python train.py --rope_theta=2780.0 --rope_fraction=0.5 --attn_scale=0.125 --lr_head=0.0162 --max_grad_norm=1.0 --decay_shape="linear" --final_lr_fraction=0.0 --batch_tokens=[8192, 16384, 24576]
Each number is 128 + 32 x the weight over its row's rms, rounded and kept within 0 to 255. Layers, rows and columns count from 0. The size above them is the row's rms in percent of the matrix's.

# layer 4 attention value, 128x128, rms 0.15, rows 104-109, columns 0-127
size [100  80 100 100  99  97]
[[161 177 158 172 142  80 190  23 176 114  67 141 139  96  99 182 100 153 148  85 119 123 124 141  90  89 143  94 167 124 125 131 177 113  83  97 172 155 119  62 176 123  73 133 138  92 164  98 142 151 149 132 117 145 185 135 142 125  99 164 148 145 137 114 107  75  50 165 112  93 166 136 154 123 129 100 152 127 182 105 119  92 191 145 185 166 138 109 124 152  99  95 112 105 104 166 104  98 117  90 169 123 159 158 110 122 153 131 114 152 129 148  91 146  82 120 136 140 161 134 115 180 134 130 179 112 125  92]
 [123 105 200 160  93 130 121 136 185 123 145 151 117 141 109  87 176 188 127 173 139  60 124 144  92 125  95 108 163 156 172 144 146 120  75 105  94 127 122 128 138 116  78 138  76  41  79 113 113 180 180 116 129 115 143 109 134  91 107 134 118 110 141 110 107  66 213 146 150 134  98 113  86 131 152 162  90  93 102 152 182 124 112 140 187  69  89  85 182 130 150 121 117 126 105 162 152 103 168 131 173 138 101  78 113 133 156 116  96  66 119 181 102 107 140 112 148 162 131 151 109  97 148 161 118 167 132 167]
 [132 130  68 140 182 126 116 100 114 119 117 104  98 110 117  96 162 110  98 184  87 130 123 133 114 139 106 170 107 108 109 138 123 153 202 137 102 116 181  94 163 142 139 120 161 145 104 122 153  98  64 117 107 116 104 136 153  63  88 110 163  95 182 103  93 105 124 109  91 135 141 153 178 121 119  76 123 137  60  96 191 143 128  88  65 109 116 135 107 129 114 114 142  85 141 103 128 107 138 144 182 133 137  86 139 117  39 154 121 144  98  34 149 126  78  77 106 172  81 119 109 103  75 129 113  60 124 174]
 [135 140  61 120 177  65 110  58 108 115  95 132 131 101  89 124 110 130  96 145  75 131  83 136 132 129 110 143 137  81  86 152 134 137 145  91 139 120 140  93 176 151  87 108 155 147 136  82 140 102  96 139  87  84 144 118 102  69  49 126 190 173 159 106 111 142  72 137 131  87 151 158 174 126 131 100 126 136 163 103 145 105 163 171 108 174 116 122 187 168 124  87 102  91 123 173 125  82 104  63 174 118 128 115 134 100  80 164  84 198 121 107 126 120 106 170 116 135  95 114 131 124  87 152  85  58 133 110]
 [194 189 146 139 148 123 172  49 151  83 129 166 133  84 118 170 115 145 148  86 167 145 161 139 116 102 114 148 110 132 104  85 121 113  83  93 157 154 158  90 182 128  83 131 146 171 163  79 135 124  92  99 179 175 130 102 179 120 134 132 162 107 155  88 151 125  69 152  88 107 126 101 117 138 118  88 173 119 118  76 119 122 184 119 164 167 145 135 144 134 147 114 183  69 171 143  68 130 126  96 179 106 160 186  87  95 101 132  99 166 201 125 113 176  96 138 134 126 147 140 100 158 131 154 117  85 115  85]
 [132 112 131 136  92 202  99 162 120 138 162 139  84 172 149  91 195  87  89 157 117 131  83 117  97 164 111 161 111 153 151 119 110 136 145 126  78 119 140 158  96 105 151  96 166 100  72 152 119 124 115 123 121 130  64 127 163 126 141 120 108 129 162 137 143 100 243 102  90 182 108 101 120 123 101 150 111 109  43 133 153 126  78  71  90  43 105 121  86 153 144 141 142 124 143 105 165 135 165 146  89 171 109  93 134 111 111 114 157  71  92 123 110 136 184 125 160 171  73 152 108 110 117 125  96 109 134 178]]
# layer 4 attention output (transposed), 128x128, rms 0.146, rows 104-108, columns 0-127
size [ 96  79 100 100  96]
[[ 67 189 206  88 147 119 195 116 218 132 174 154 120 149  98 124 165 167 154 100 164  49 119 149 131 122 119  89 205 143 143 134  77 125 119 111 163 103 155 101 122 118  92 114 165  93 106 108 123 140  75 138 167 103 147 160 153 182 153  86 111 112 110 114 131 120 151 196 127 152 140  88 116 168 175 103 128 151  48  96 117 146 112 128 107 111  78 140 145 121 146 164 153 135 171 129 140 159 117 125 101 139 134 101 163 107 133 120 104  94  83 124 173 155 144 158 107 170  97  71 114 150  80 147 152 162 112 108]
 [ 64 162 115 100 157 141 141 128 113 139 143 102 111  96 100 132  30  95 149 154 121 143 103 150 144 102 143 154 134 135 116 140 136 104 171 156 211 111 195 128 136 109 115 120 111 185 137 107  92  45  86 179 136 116 122 146 140 142 147  91 145 142 121 163 131 169 101 157 129 148  89 114 176 109 160 135 105 113 138 101 129 138 118 159 130 129 176 143 116 130 106 138 180 194  76 102 177  99 104 173  90 121 172 142  85  99 156 121 164 185  91  97 124 145  71  88  98 100  89  47 127 137 119 134 161  56 157  99]
 [200  87 123 141 150 118 112 155 104 142  91 125 167 121 146 132 172 129 171 113 124 152 138  62 180 130 149  87  87  65 138 104 195 159 128 140 116 139 105 106 150  91 105 148 119 198 152 129 162 180 159  94 104 132  89 121 139 133 120 140 161 127 190 128 146 154 167  73 148 103 146 104 133 118 137 191 175 123 174 148 115 198 190 140 123 128 136 129 117  54 132  96  99  62 122 155  81 105 103  96 143 165  82 116 112 145 119 102  67 151 198 170 118 115 170 152 158 109 130 186 139 137 157 127 118 131  83 151]
 [140 153 163 136 109  58 177 111 169  91  88 170 173 129  97 127 181 161 163  77 108  87  94 126 170 122 161  88 146 116 146 131 102 168 113 162 102 111 151  69 120 134 109 133  86 134 170 114 184 150 159 136 128 117  93 137 169 166 107 161 129 109 152 129 146 146 138 123 115 108 164  86 131 147 149 166 165 104  77 129  74 163 203  96  98 123  63 117 113  88 121 150  95  73 143 169 108 118 100  88 121 144  72  75 132 130 110 166  56 108 140  89 136 143 227 170 110 147 119 115 142 129  84 147 102 134 107 103]
 [ 13 200 206 128 134 177 174 101 140 130 122 129 107  90 137 144 115 157 130  95 127  93 108 161  82 134 113 104 159 159 105 113  70 128 105 115 102 135 167 108 145 103 100  85 155  87 127 103 140 138  50 132 180 121 139 123 180 160 139  87 131 144  77 119 121 134 152 200 105 105 129  45 135 131 166 114 127 129  93  79 111 123  66 117 136  93 116 143 170 155 153 165 128 145 147 119 118 197 121 109  77 137 125 133 178 113 139 136 120  91 108 144 177 166  92 151 147 163 113  86 115 150 129 170 160 155 153 141]]